{
  "rope_base": 1020.0,
  "rope_fraction": 0.25,
  "attn_scale": 0.293,
  "beta1": 0.9,
  "lr_head": 0.00775
}
Each number is 500 + 25 x the weight over its row's rms, rounded and kept within 0 to 999. Layers, rows and columns count from 0. Numbers have three digits each. The size before them is the row's rms in percent of the matrix's.

# layer 10 attention value, 64x64, rms 0.272, rows 52-63, columns 0-63
072:507522503523485472531497502486546491478519514531487484478555459512487510502507511541561508491536526524514504497493477516523537480516494487527417492500531495486492500539535507488489513501546511
081:495443463499482493492503529532470497499492512461501543488480477488538482504466531492473446439472453456505482516522481484513475498513505543512497487479467474503543491481498472514493509490483485
077:514492517521477541508479512489440486535509479511487497496527519519494504498501448494489521493546523501432533512500577492515439474489519470501489489493474504505478528459512508493490509494494480
246:512536532464512489516512494488455489514537478522512466474473439463507453492499489506511532540537537509562488484468525522520510497466532493491494489498509513466477503544494495513523502511522484
072:466528559468470476512504503449516505492531471497494494518479502474540495533497506496509544466502525519529559512475465485456506503536484467529523492510485515509493532512465515462519518487497482
081:491524502522556513476469527457480500518545495489507459498465494462487516503509493519523520480545505485525499495466482524481458546473541488516498466509494487530486468503496475514500519472480439
061:493495526532494512472500539487507505491538518486512482520472528489527424529478496522491505523448488481514525498471481478449520531477493461481506493472493500523492460487501506475521526462451471
088:513512501511510528482514514506494513528553466495525491515462508496449468530509497507480497550535449476463442490477507484498473509442483486482485501507512478505502477471479508491481471520462457
162:506492520493493500521512474490467489504575488521494463480482463471488450495486482517515516520539503534550469485488530523525505479479539472495497501515506487463468517559536500502528505531522503
063:510506514442508482517516489499510494543509474488468443492479502502476496522526544556517460502529496521550495513499479504491485481527490494475489516495457477520493455480455526546493524496534493
077:534462502483459480484492513527469506487494524482506535489483482505544514511457523504523516512489448527504482522542460496531530436442496519473515510511501466516496483485481522492505502502466537
064:466501547503495523477501490487544504521474478527501503511509485485488477507491494478524535522527486462485501476527504489470517499554478530551528485457474521490535549520490498465526491509508565
# layer 10 attention output (transposed), 64x64, rms 0.235, rows 52-63, columns 0-63
102:505530510493508495477440492506500533492510488473511484491522434485511494507519488517482458494474476536545482515562513526456505521490539483519487469514484496457500512490491471479469481475458475
110:518491494509497518504514547518484501482531480475469548491503496501468488456501509531527485506537497534462509513480523493514465490500546515510476526540518510572458521477486517466451477495492520
110:494467487497509438512523536477505502549452518469494534506504529524486508482488525489545515493489486503471477479500484502543517504549511510501495503449503521523499453526532499486479476472506556
064:456478528526524493504517498476526531482506533546515517504494497549495510566499501524484520507460472523502538519492482510512524489505487475488495530453491538458445465474518508484479472490487485
104:503527465464536499503504485446543514504487509539481490522477518493539508489537522499507530503501506443543557500513527470500499491502489482526554472531506493564518496508493490502519512476509507
092:515500480497461469513496493467527490508531482474504458502513507518470485507514452490505517512516476472524507499459505499478470552468514524497461465476527504509526471485522482536437503501565495
103:491502485515524508523471504498506471513498470500508502510472461476547480541463518516458512476530521475531469434472500519493483554508502532519505489505508495547503522470491545545472494495521512
102:495489519516496499562517522499517479511459499493529504536469538461496463555461529506511500475487533502525472499498492529460458525511485507534501540480503479501498496491475467477463483472467468
068:504512486500509461529519451467516547461512525530540494527511484520484521521509494540493511488492474500487504506509475520507523493508484497505501516506504559417447523466511509492486458521519490
106:534522538459506533492514450490525511470521454521540469516510517471464519504523503477499495501504500541522525469439498543495468518468508474497491487519518470511472488537467484510526497495506475
101:496510483491538486488516496537494539462475512531462543502501487500508527496511495530526495509494506532453544462469460554513515531516500492516473491500474490476537521490477517494455516477467548
106:498524483494505510530504516538462540504503533486539538491509543504469551469524507495474486492500486499493522521497511494531474479529491512523526519504461535528502516502454441495558504510543509
# layer 10 MLP up, 256x64, rms 0.257, rows 0-94, columns 0-63
101:522498471500545522510474483495494532519496518513522454494437537479507552522529515494485472491488487531530484508516509512437494464507502522508518473514515491523488479471460496514456506480509449
103:510506473497469517505518509540523483535492532490526515526490518448520548487536464512491519522521464491502468532508479520522486482538509507539475457528476487513500496523482481466498526434486472
090:523476502527445500494463496509503513515481492491483508464453530482491497509481459489457472479443525504513501540500463517523494487524482502504486451483539494492498457483486463479461449502490518
096:517451475521494556512495563511505517494519526511525499528506501455517525483513511483498496588487472530504524520509502500484552507534474524488487458501491472503483473510480492520496499523513509
091:505476467490485531517476516521500543501508487510527517505440531456522519484514490481501500479510467535498475477540521504509467488482451554471490534457495502518486547478472500499506515459481471
099:521448467499518537525453542520584516487500501505523507481536529497470474494492483486487468475503525489520498478478466484497497496537503493510504478525527500503501512485501534488511468468444475
106:475483528556514520515497496517530549504444491483507504486442473534519483490547512463508508513472485502493500494486499497445483531516480532467497515482552483517501534454494509500479520480502495
117:477526484525489505476472506513525494519500518496530527519465553492532549481497475473450491543467523465443499496524489480510468498540474529514479487488492493496528457496495466507468518474475512
111:481499479536503522475461512516518539541481511482489520512481542519568483450503493483525544525539514499501484538465504500477480511521485474475514493526513514513505490490496514457516503472443526
107:482489488478528501501492492490534496499510512451504533505503454484495517526498498521474499526476459501503511482526495478449524481486465469434489483500577511548513516489485507533466511529526511
097:508491500498540503504522528516489533491499512475518500502520478515485505509482499542475458475485506506461507488545492467461442491490459451479479442503513499506491534496530512498449464476500455
095:463552508501496494526466515510538495504466493487575516547479516492502527473527497504501502487487484516485526483528516478530516504533482497529469422519492521487519486493530475499482497481486458
099:499515441519494498506461490500471510490501504457496467481478546509493499505519473499493507535399513477505467497490500522526508464517519511487500535495511484514547532495459490496474493483467502
107:495493496552531492528476488506505542480494501463516494509480488485478493491525479505487497519454531511479497470492439511541528500501476558542496476537520519536505464471500531510485499527454473
090:504506483494518484524467518505497492513519503467488544542474499516548506466454519491470540531473474475505517529554507522504535513486499546496481507501502494525482510460485505463488507533470561
087:513552500557496518484518495522498526560459474487531514449494542497494504486501463489468436486449468482518524495500499497530519496522466479475502518501523513509498521492494522509476501533484487
081:480470481477498457497466531504518499478509546524482494518530507528492516512489506476505516530440505529537520514545501505512507492486432507516470471457505524503476525491546514471534477524472512
100:505513489492518458515465485514467566503507539497552514494465513535459490519562508491472493493494486488490506473534503512501511525491496494486485478542566507523506500488505527506474518539461499
102:479515528513534487457499497570533536505553496524525532519476483523542498490496485489475492508488474449500531490512541517505506497525512522488462499460511490514522484468502536496454526492496477
099:524538494513461516508496501526504507551505481464506510476481489517544470468520474473427473505513498529469465490505482505519514489506486485469495504526501474495530476505528512474459511447453474
093:508518533492494494530485512483534542490517529462495518573503520533500531494510516434525466472447465500503509483542509480483506518533501494477506518546481533516494486522507500524508471516488487
093:489474489528499516513462515501561529467501495474475516518509496519502537516514467468485513464457460569528528526508452478493512479541476503470513486474505514527486491512509512479471465507519501
102:487501494512543474444455537494490536549498498495506482512516505503515495511495540482484520474518449481464525464504524529486467514496514521499447498533499495504517450471459499489512504449489493
104:464519493532517505530482532545468499520506525484478474535495488463546506466511533471522531517491497489506504518521515493454503496530516481442519510486503498531492515532448547508517520521466472
110:462496489528484484453429493518541540502526480517508516497450547513532485444490517515501532502488509489503486489507507505517512462485527488481467488523491510509500507493472515478468448517459515
104:440483497555504516497456511545489497522499529513522491535466510467533475452470468455491472544513481491507496486488490514507498505499497506485462475481482480493514472494439524478510524484523498
090:522521444545506494487525492488505500509454545478509502474498516509475478481529501483501466500499488470493459499495521536479479553494490497504503512492513516511496520503489547462429510478464446
106:458541490540493501504495505474544515507461511502483555503501512503490506500491494501455469490455515508484511487543506456469524469466476454508457487520513516516465530516499467499492465504468461
103:504523445481543521503502564466521494516510519506514542507526523461500511520535457488503453511480492498465506481488539489497472459503491481487519438516476525515507517505480499459486485530508507
102:481503524495509559485489556486504522529520505490507530512494504515519497500502545508495495493488535473524495441549454513502495472504509530481531506500495528530486503498472559509527481438476505
096:482538497523523542525497515509561518495504527473578553500526508534476506487503520505489497495463531475517513506503507493478470497545481457482505519485491504504506513547510514484471540479476494
087:474499508469505501454507524480528563462497479507485460477518468488530489449525528498521534506527467504549530516502502487483525505480535452484535484485506506498529499538473526485510530517498485
098:457513505486508540502520499474490508529519553482524477479504540508541501493504486559522476496491493521502485486532483530506453472533503556493484476525556477498506486546480464503495500522477492
095:475450510507442530491503513489477527501499482517500506502484536480510510517516472456494502537481456498527490459554515525472485523525485467498492488533466496488488485473509476501475492514422507
096:510518488471525481493494504515493491504493514477511522564531541518540527486480473459500497519511504521503498496511546537517492473588475537488486511525507485507492505493473523488500453473492455
092:480504489460477494493489489481541504482525512455501530479508520528525499535477529480457452559479472505494508523500501528474465480504473493490518504486513472519509547524497497501480528443445499
102:467528516503523474453478541496516500500509544511518483495437507493500502482514506481494466528456471498471494491573505537473503502529512489504493508475541490492529515493462516491507545474534474
102:484503449534512478521489531498505500525469503489489513487473517490525468518512502487542514528448508471489502494494487515482482455502517535469462490501574478513524472425486515516505513518495487
095:524536492505527546498532510469486550501553532506507530541511534495515488477511482521498479488500446521471483473500528533489493529500463516461539473530499494491533472520475500470523485518514523
105:501509481521529479506504527502517518484506538453489491492540509473466499486489450501477562497485459506505485464542531501471502519506508467509536453530496475512527499526452499515466493506453483
087:490480482525519534483460519497502520451486479457509487483483511466544509512496540453502504527504548503480471505540495497496512506514454528514470489492490480490545469489474560512519475502460486
107:479445513554475528518460515535509501525500508505503491477541503505504462506494460438530471547504460521513493482489486518516506483486511516510483476554512488520541471469491486496503503527474480
094:439485492522529525520488521539499537469542500459565547490513542512503503512539513514501489505529493526533526493542503535485539509491500494508482513508471513518493511499520524504522474502462470
095:509489521531550513477521509478503520552489520556511468506488495525495503472487521491522544488529507503503505508513411516464484481542452512493507490512521511521488501486476532492507496487454495
102:480477484515526539539462494509547498481524526526498523488512495500560542475511479470499475503471473492484487505488527537480488503487451471507524466547438478507499488520469517498504523506515521
108:488545482535485532477463513492556500551519493495480537504451507522500519520526496453506471539482480506484504492500523524525458459522517526488483461488511503500528524509511500475466526471484529
098:494502528539532492454492539519465534496531475491507546526513500482489546517476517527487499496515480510479521453534538510466469497545528480485497454515515517512506470512498528477449501494509477
087:495499510523502522452496525497508517486523508512528541472544502529499484485538501504465562495498504506494488517557470529425500496570506509473486488481481501521486474469507506500492473498518507
098:523509584480495511484485481498527468489484544508493474497498541486534498493529497487483491512491467522492549488516474496536513445501473529533498457530509514497541483498477500510473530508460493
099:451457475497504491481472491496458505530508495471483539483497547506563502461541493459462511478504480531488513463493522474497488512502441505482505532526495475508547493470502493500493493492479495
092:512518497472493514518436522498508530503469524464515495451514509533497500488478504530478503502518494489494511469561520511465476495532515514497476484500479523516504526537484516541419495496458496
100:498478544499534492488516495497488504515534499492513502508517510489481522487484498462457505490487484481498537502524476542492554521526458542472537511497540514518506492450468540473478431473494506
097:492534505451501526464510580492516496520510481495522449513487490499509486499500526495469518518431498501459528467556473512487506500495498494513485457536529516501518502499481498482471533513517501
106:454486500518497517526511488519524559544550519503490516472516533506474511507553504499495511477531530488547475489509443506524475478493495482461486486517565508510526525481490522490500480491489491
096:489478511543503521461514502523490555487530553530506538476534522559506503496507500495495471497534476538496509502493507508498501480518473497502513469472483466514524504568501524514480491556518488
089:479478486484538492516506504513519548476425473493504500508457471537506514469492470501536508538515481507486508516532463504476453482485490521487513499470480512546483523530516522521472455518481510
108:473490465551518498470528519540531546515514437498522507517460486522487523468526457497469496483503521488453516475494504497489503484509463481528504439462492523511479507486513516483472521500499512
092:527525457463492500490498523516495498488450501536506541505491482558502549470487495533454521493497485494489512507548478555489467487537468500523482486492492501525476507531478491477454476507501486
111:469473476521544490514519564521511502475531487512476465484483504474506468518509493501487512517504494526494517508540518552502506505508438492523477484558503479509511472529478485478472555494477525
099:498463520502515491500456498494520531498525556494525523535462513512474502484497503470493491454506485534487504516511492488466515495512506509445448506497507494498491468502480512433499472541459449
100:513528485546512489482497517526507539457520538497496484491494497481480444486496478490502517530479461519483518492475432499474523494500450542454519512541497500518482484474519516526491505478459494
099:450546509506525509524477494491524504507534490476496489464456512474513500450482467462504495515490490491471519466551489509470478483471496501502478465529456499505479504529460495505494529448471532
100:483479474512513532549458481506529504482486487480504438488476516530446501489529481462463481518469500540487497489494486467488472496493489499451513466509482507522488471447513519496501471535475487
106:509533505464491516473481490521530507498472562462509493526462483489501516481505516459506520542442478479488483508531489484529502507485502488534486462485547499506528486465478526465453521496502465
103:478516513512519519482498521523495534465487505463514500495444490537457481525496451490463449508537500517532544463482470501519510458539489498480465453529493503511507487488515491504493466471511491
105:523498478505476484520483554517521517510489494513528537481525535488499501497541442541540506531497482491482475487519494511480490468503509499460495461534526470500514470504461549519524521518478452
093:520519480510496460489479501527533505508502526482508543510516542507493504468505471498426464487459493467466500515519489503515505434516490541534522519536501467482528481502510488508460496510472524
091:471502495508509546479468516532513495489478509488507519510516514482523533459514483417517490490510517521489498517466539510517539486541472454479558502498504490478531502522480506490500470478473539
095:467501537501521507523486518496487552487528494483477571532543550532500496523470470542483511522529546489487519511510496515467532503527470506456475463514520502517494515477517505491486495480501523
097:464465504506528508496486520528542527530472513481522554473520505461513545467495494503486457513451499508494519515501498496491537473498536523501466437522498477480512521512504467468507502461526512
111:490508500476496511513501539532509515471455523425532475535494491489532505469538536508488507467505513480471470466487538508476531477511506501478470480535490517522487489505487516490504457472510446
100:511538518527513533506511533510522508478466516511519496555480514471481492473520498497513449457487476503506486483558457543481533473525454501468499472488545492486489504521499513482468526491522480
098:469536535514485489483456506481540528500492478533492563525489509522537538491498467465510501513493504518511491488494493537476477462533448520490476528463470495530529507498478533493482501535525514
100:519516511563536535507488541509510489494478525509526520511510498493518460493501513492544449544498464514517480482506490486501525466464512546521496446482507503527523486536470512515465455504503489
098:499553543469470503501458507530511495492497562513514495507514511523499483466492496555526510517495454537509509508531500503474486478533468510522531524561534492515523499484493542518468499504482491
104:510471488514505508455455561498528487507494500496478475469505510480496487503470491505488525485468525511518560460486495513457483512504466529428480454546514489492533493504493497464505492496507487
092:523540454541495529535489511505478513530502494460498509508480514486508516485507505499480457534532476481491482480509509521507522498494485539465511491532542476515516447478485509502476416535503503
099:502536476533535492492480487501551542495503485534554558503482556517497557478468488512468489480472481493482489495492487530499476493503482535496510510517521502509466508503517509502472516484486440
106:445522472543519561495483498506500523508491460472552521499518536485508481506546498493514475521491515496505517479470479497480493495521527483503507461482460494532519447533474486500483492509502443
105:456550504536508505510517507485539507511472527495496504448496517473467525471485502474507514465484488506512508515496444512457498537508538527476514449508464511504517497505505520510455507484438501
081:487489521497481491498468525529507498492510505455505509509497498515550518483501529476490459480516497448514460522560462530512468524530503511498492490514489476475490496455422538473483507501488479
094:497451437532530485526505517474517543471488468510520486486527518452521488489498482464456525474442485514498479484457524470509535490512490504476512479519485492510515492480457499492485522489473494
099:428455500510473512505523525502523505516511506528521523547513523483534482466555464483503490490492502516534483469513525496501506470516465511498489497515496466499544446518492522509507478541486536
108:503494481517499523489474513574538530484518495500513496519516510472490486512529515482483485524501537492469499507527529496498549512579480452498493451518495521512506510450518512524452504502506504
106:488500503523541499502505524500552531487521516494499508482463515479528513501566483499532544518485490537494487495521496546532476492536497545472458489538542534538486516472518503518499475489477499
099:474468495509486503502510491528541546491518527484513494486467557470487487523539519530459514496506516516494481466546494478548518492510457529484514515493489498525500533518440500479475503461538495
101:488511492544524511469525528502536508514469510482497553463465546472555529497549519529486522491529465507503491470507505508534514490529490492510472464486505524507501506461474463492470472481482480
100:499537488495519521479463488512524502494506526497496507490476508510521509468511508500520470493524519470540503500464494527466533502509464510513434492570465499501534473472482569496510493465502470
106:429505504492515519504480511511495538510528552510537521481516499472511477458494489501546490544518507526502459498480486523537508487525458464474453478521488504510492492505489526481501477457494458
098:427507513495520564513513492495533492500506514524520512486498523507511483487506502465528479514477532512525499486497520523529521470514503472417462514516479464522501512500482544517501538511493532
097:466537506528488537465470490504520514514522529505474514473505514551480510519495480497518486556484495497472529536479535505457448506492471495448507467537528516520491493535496486483480503542499522
100:532470506482495507503506504535520537564504484492506492459510545466483549460537519516479504496489522495494552504502494503500479480512480526499496483489541464505519474484466520482471509539447470
092:523473547507477495470516489508550537485494501527492491534540504521508537530513465486494460495437498510492502489509510539470497481467481471488452508479497468534504464462503531471512512529506475
097:503453512525527514504490559505507498479514495502515518529483527495535497496488499517550509514485529503508553507511474561489513483535526494463515508522490476506503496534530526511480479493417485
097:492467507582528543510493520496489498489521536500491505563477498515516543492503478427520519476483478531518481507524483512505488500499505493504512524476581498517519510508498501499496515498497488
# layer 10 MLP down (transposed), 256x64, rms 0.262, rows 0-94, columns 0-63
103:467501456495504527508508511475487495486447544498478512513492521501495517499512529542470458518470486505541495428452523517477514509493494500480542508508461462483507517477485464461489479522495513
101:541468488495493501523498500515461489519494502502473418555512484528558514514516485521485473502506489490522479512464509497546472533508494520483514492485481508463469463487520516506554530501493492
082:525523516479500520535518485493501460533533461495506488491487462524524495533496474482481500515531494467507515516510500506500512508512521502482516456488517558421494480544481502520512463563486487
101:493506488478512462527501483477549481502506483482507486497473504480451503482536487520507456491497495449485453454524471491469526453482478466541522499549511516487500494526506508533477509463495465
093:510513492493522479521518490486512505454499500492535490498488469471525472483436477487494535530513489496514485480443518488497507481467459516496420502492492494548494541508476475479492531524525520
097:533517479462480522477503458502496461477457464501525517528502511510439490522522494475473544494511488513536487563485499462513508485527491535490515519547511505458520491508508519479529494532494511
106:495490520502547466490473462542538507503487483547468493481500498474529527493488541496488513488509470501516495450457501509532483449494522508509503469489492522540558483489500490482491505506562488
140:527498476490490525512460457491525477498517473506522518505489503554481473524448474498496502480488519493506500517494489481497516517501440520473485523452470498447469541500527502491455524448519506
120:511507533484482502516506456472516529514483451495503489493486493559503499531500469529482525448462473483482548487513489536515527479473502493538466473495476552499470500509465496535510495500483464
115:489502506493475488520512495502548425509502457479513507510485463526480464459503533500499524517475493443485492519503515483486501502490485498486479472492523494545524534507527481498546523559519532
094:522552518500528507512531482542477469494483523417477449454522505505502501501461486535470517513508503501532486469509499503488510526449496517497492497484518511476454503475491531530492515497479513
092:520481507509485500509505495519489466477487472479524495532502450509455500475497494530526482528518499521521467473483495533471498529486494465478541556494557551493512478510475531521499538514492550
094:505492468424493516523514505505460497515486499522492485482506498479509487529528475513534541551512473453504502511494529552509504499514461473480519570464500494468498525493519484514484527487490512
115:538509489501514503539504504495487494493478486461525489493491489464465498504492487508481514524483475492502486462488511506522548522500551539526547461509541494537511486439468538531546508499461513
090:476522516508483492507511456490520503496491490535543520505477479487507489475517470489545534488502558524508502560489526526518473454477492522480501499471486504541471502542520489463536498455529511
082:499479536473463491512528503500477489566539500534499457485508453493531486557486518511492483455507479490493497525503482482472496509488510491515518529518526489473514420510499498499495492459518522
081:546554529507520543519533492467474466462497462491514504509491487474485489522526466531492460506514506465458509531484503509504490525513540484502545485514488497497521500521450504517441490474493494
099:504477502494472449522492474464508517479498508541537560482474492520451505554559521484489507500517475501504508471511551491492495521470508510474511474519523510545495477485507508502530536475517494
103:491494475512525509500483482480475435486536520565481482466487516508495487518504461513492458478474495507499527486487492506517508517491519488441467510455504557477556498483536488497498487517480515
091:543505547476474459512530521509484462525500498543510484460516491459507439499485533486497473494516502503523503460484492481496495525527538466502527549470485460517508470484475490483495492515523534
082:506500513538458571498526515508486489496522527510475531491510493512519494496473521476522528485534468525461510492486516516521519519504514516482463544497463521445460475532520524499464528509537515
100:527512495491484497529531519480507485466493491495523445442499484511502529484515516474473499434536463497532516524477465503485521506504502506460437489472489492491492467494467496485519531489525461
090:532480512502512478508507542489448472521478517525483491513438545439507533482497509477520508456490495505517514501499527508498516496507542497492518565498501514468463531500477485525495456496507472
104:500516508489543467486496433494504485475500462504505527503482500514546493512493513543494513497512514440473494523477527494527482510526498498538496476455529541518463481483538504497547477535482526
117:494529506524479537506452496518501429492501468528549473481451510493493525541505480487493489488495494488483479457508520508479475453486520500505518488513493514501510506544480501484518442529508549
101:485483537505532503514528497474510471510496521511498479511485487498542487531474479517535510494453475508528518501490489491484500541531497496544520521524429526507476457525462451533510514517499548
094:483469524502529491508477516490449486518532487501481481511525501497530517480440514498512498478473538540514493545486479525488496504495472513505468529513512467524466464521474488499581480469518510
100:528495497494523496492453449481511508476560479477513463486462477489488439528534516500562472521479473508498499496511545472550482492497502489478523511504489499472497485484490512493531508466521521
115:501490487509489511494459512495528481516486487503504525501485443526556488468465480514500503494491519528506478509480491499499513464505512499508475529483475569556434513487515464486516511551479474
104:461550564491506467539449506476487519519505519485525489520518491494516511508492502517474495513500497491457483506519514518506517513525535477470524468448492503502488538521546480568510492515483498
097:509510480482494494508498482468455497484490485518521475499480529481470518540444480474524473510494490541512508523495504475497506468498509470476539490503513542469481467467449533484578484507517509
082:502509522538541485518460478512510461514544524524519538499460491519491528519436461526518480488498526515449483481501508521511461493515495532470476503518508496505469524474543465485495500480476517
097:508486485525519482533486496488543500487486469528507475487505497502462511478483519456511554439498475477511455476455517482477527486474509474505512440505537478529498475504495507492542488465526504
089:491502549517539465454511524512529486523480495500503505440514480498526528492506530539455522467519495499477535463479484483522517487486536552519466504483506517473500485489486479510548513506479465
087:513501517471512506505479474452514495513495514493516483537451502479534486496487539511515460545458481540486525517499534486503499484502527494518533562505483461486480486500480517506459558491535484
097:460516504514487492505530485511490483524490491506477463503525479468467502481549480474480475499515498485498463393513463517516481511484534477508485564516467492482507481497517507483503494502488488
094:500473538485476516513537448486507481477492512504474535481483518540470531493495524495486527537486462511501492446496466540525506523450474494511485540488526523487477489511507474546515490462470496
109:537513520488516501471508483501537480493477454494469508492490494511472432470509513507514515493486469480496520455525525482527518501527513506523511494536522448557496552529536505502525506539510513
086:480505507535513500488508439479480487505476469490489454500479478516463502475501496495492533483466524485457516491551479480496463518506515446490477492498491529434515477520505489514523450514534518
115:495487451522468506506527481564518465488537440501477529472500501503495530532488482467506482512471502454531520499492496481495519481495485502525554544496523507479524516486474519494518521455475513
086:548541526497505467487487518500483493506500508511482540498480488498478476537485454510503524534470483533558530557458503495534500490528478522479520518493474489519494490511536469482513500540468463
103:463459510497505495572508456480489499497496480528446498534444501502494490503514504502464482484532488548542490505478493497470515482516493483509527508539492508501480548475501475509451488533481500
092:520502506496494523526499466484518457510467463536453482477499506503501506528483476533478513522500487543529519510450486518482504530466512528481468507468475548515497515503488441508466498544467520
093:517507516467495507526543508533521503487497475525518492469527502485485489517543485510519510504484505494500537457567496499470532520536499517497515527547489520429466488500534459503467507505468502
104:492482508483452499482528494515490462500518523509506511546541494510486564529523545524490466460511539487461514477542473504506479526505489493484525506463496506524464488491471462462487520533485504
112:537528493412531528494438462484520512487508477484520528470519504503501495513479519500519499457502505477525492459520469505459508459465489512457521500478511510496512507475484496466487482521492501
096:511519537514491481458502475505470473499545493487479477498491505463495521520503488520498509536466478481500524487534510542496493513490509447546503495486530452551485456466533506472511491533546495
087:516502474485519556524545499536451462518486492513527501505493495515490502456492526451514514459489520487535505455518499509475502497503532558495505484490496491486452538472522472494519498535489528
100:528474494483504499518491500530490475489476493470476457528510504458510495461556520518518468503474504511509507507564556533460468496505538510496480491525547476486506521534488484526496490514518458
103:477509463478534482513496524505492533522512489487534469542500527457469491504505496523466497490454494510489459446500515453481503479489500473530507476485493525476455498561507478522495498467457489
108:502512480465495527447514503546529500573515490472509477470550516474539495502478492552512487490482519499517515519500528507507501519488491464462473478471492503531484504454496458473518486508498481
094:495570507452481463534455502506488473500474493490505469486535500506471505534494491502542526460485465515487478499532443511495466513484542496500477555524491508501504488531489527505502506491482475
101:461489507502474477507506435515496520546549472508522484487481475513454475519467516493471491488502494529483524469531470488534506502543473521524477536541497488517478479503455519507527489535505487
098:494516516463480469528531522519504483510522482496493478507531438526517503470495517511548474484499541507482484424478476441518471530497493503510502502515516502502461515494560516515516498505481490
105:494528486523523514482535498544512456503511507450493486528475516485481478474488517468520502526515491494503477504477535551480485494507547470502501454509464509568482506498539520521528508492513546
082:498469488490518512522538477483542481476520494493469463507487491503542480491469485526496517507520519494533498549537510456488482516502487489471461453487468491556494525516521531542533489469534513
111:527501478491482523494515472512511500524522496476505511509460459449527517512520485496482510522518530487504509493456505460513489491484486504532520484510499547554505569501548515546506493485513442
094:515529502474503485537484533536495470483482503554491526487557517510487473512525516503450525500519531462498501495505508504454484501434500464537510480481498510482497521467486454497527462508486503
120:495514503515493481483541505511521448447446512465523532506494532540528518478506523518506495496480566509525499517460482491512511513511466506512489502517539510535537486457482459473520514497518503
091:490472491532469510532470445512499539492473502536485512515513510511538537502499510509508510432503521492531478469524476464518540521488495494527481521524479529492483522564521491473476515497532482
088:509499500512504475517520449533488502486512489472476466495518472515459437537528487508470478481470513463524486514523516469543480517510466470500528511470476478460501504463471520459482486507489536
104:524497497500481499518479536476537491512488543524464495512503499512488483484490522535522499471528486481480514489469475484532544515481508467479511505501523480424504527441536490517520550495478460
104:499464549491504469471496529511517489458526544513512506462529476485518495495454458468499531504523496492514540505501460485517501500518489487460550524505461489553496537502496467504489521532519516
108:545515522477498514464474546516458508524473519524474496495507432518475491549506494506508475502522485492489518470541480538498518528461533505477498495490497480482484485464537504448512468490514479
099:520498475453570487503525528496467466482518533513496528489460503518517528514484508488527517497497479510497458501499525483515520509494516532519507482463523465542483468511517511574540492501499523
097:472511478494476508498506489512531471482526506573523452470513514501484517507489482486535475459535499499499516491514477458470544527485545485505489486505479467429493487468525507513498508516474519
080:492496499488464493483510482539492492519501496501480512491505504520507516511485495504493475474489474420485527542523507437495518532498471492529505583507524487454550536490508495477481507512497514
082:489479543499476513500513473505487462522532499496499517498473501428508512502509491562479523523478485516475542454505505527522512518481470498508493465517524473465490544518491495501467522541465536
095:488498504482468494497498521488468494506534534488527549488540534483484488494495540487530524510502486509488471463475531525499520538498503476468576527474506522492517501472515504538519517517563524
098:501483525496511498563519501479524494508531525529527492481494482463510466524467501520532505494503495460506546456535480492511469481453486525521476484520473515547512484442511498519492483470522532
115:516485488501498508566516482522447527479484474485520499506493487481538497508489437509508517518515546507495467542507529503503517500534470547517513499458493501552531508498527489513528476501503452
103:526456485491508497443520543489496464526476512513513523481463526487563530456497511537512493518511494530505514478501505487482492523498513501507475564492510505488476459458502468531541501505518486
105:496519482550513435481481473493475494504439474551497504475501473485496497513465483467513525478508487511492505446463488505519525473483513508458474475488500482504532496463502494495501437486521496
096:509527484492506553509482484486479497493477447550552503486484533491474500492497521491466491464523494513487483474494481483503496543464471464471481524488508496510466510493529547489486524459553469
101:503489508518531475507523485519553538516511495465501481513469455438480493489504479504507549468521482495454500479504526502502494464463541489491509465504515545473468458513486494480464523517512517
099:473537491491502471540464511493502483475481491523480512489484438476549499448464482523506515507506508525534503546532499508462469522504480512514506496529475520468509500544513481508478498465454529
088:502525516477476511465514471510489481533457505523491504514493499522479502519481517509482462490507474479519481538439488441523482518524518461503506570497511526469510484517525508492538521446504513
094:492464547484501487474427496519470499515475483534486528493495500520524494478474485481489498473517500517528480474514527496501529492498479509490535564471477500434471535496482499485552496506497483
109:492515489525521509490467521533523531505485485456505514446451523504460524533506471498500499546471539483503475503505493500518452526517499525478455492471503491554556506520492511513513519470503513
107:534477477497530537511503472437473454448540477452462498517513485501501494525500513513473475504497512503518456469504501487487471503486489484478517481478542489460541486512497512514529472542517502
075:517555501466513528491502517489527518510451537498518515503524460506516512476472519495478544481535485460522512488495509490524460467494547483484483511520452505496486519523521457542540502469514482
087:503478493528495460545537493492489533498529498492516497471524493480464448525489492526496539442484458531462488515490501508547511478540498474488527509480496515492506512469488453487541540493492516
094:536476504540531508470488520499508530511480484465476491469509477575519507511474534508472537500512515466479502518554501488487502523487531518462464522478488469525499531536516514526517474478479526
111:440508541533524511511512488457446494503571492520461487510455469514486491499530484477488530511534485526504502483525446505521489516476482503487475496510499483497467471526506499479473488507507535
108:502551526480496535491544529508496453502540487489506508521485496491502455496503490461485518521494475514520493482507484490498523553456522497475471467502506518475508444443497525489546472526520495
095:488509550522454501499539493473510486486476500501503487478518502480504525524517521503498520547504449544506467514463541496488530553493531466499497500548543487528477485469493528510533494482527519
093:468519483536490534482503441486496457531558498543474473511495537512541479517493510522493492534493472506499504486516502505516518518487556526541486537519533506465538487507515479496489487497461511
100:508497504475478498536523439485487535504448530505516485493483452453508505451473493481481518508486499505520484545497488514515532507496480487501478543442497510492535485526530496463521495458526502
103:504497518451543515507539486497511485534511531484464509495482482532526491508540499489456508528436510470526537540467514488498517542469477526465496486505462521482525519508519513509530494477479479
089:520459496560458490490488499509503477491443533554507502516530482521467496531517490479521493498518496494478467523480530521528503534500503480501474534468555515478485485528504521474517475456488484
090:478511507504482485482531517508503484492530527531488489493531536501462473488488514492481516547522557446502482508506496536448519510504481454523535460497510496495440496494489462544514487491482527
106:463501498462491525546507497457501502490516498481475470514494502530515475459464504526490488520450467485518510502480483541536525477496560516514507462512510498495505506521513466452461476503515449
090:510520513484524510516525501508455445508500501535513513456475515474476486530511435491519489481519514487561485463476548539513468513515485483510512477464523502494523516490507478474522463517482526
092:471483489465456506481499517495516523516453523500548491512519478492514493495490502512438490528458513490514490513492461473538461549500495512489504568483463477527465540512516472498493506505498486
092:544513529473475491527562541546514507514498522505515495461467480526538465500474516507488508518471505473512493500500498497442502498499538509509508479516489529516440483460494457482494521530499488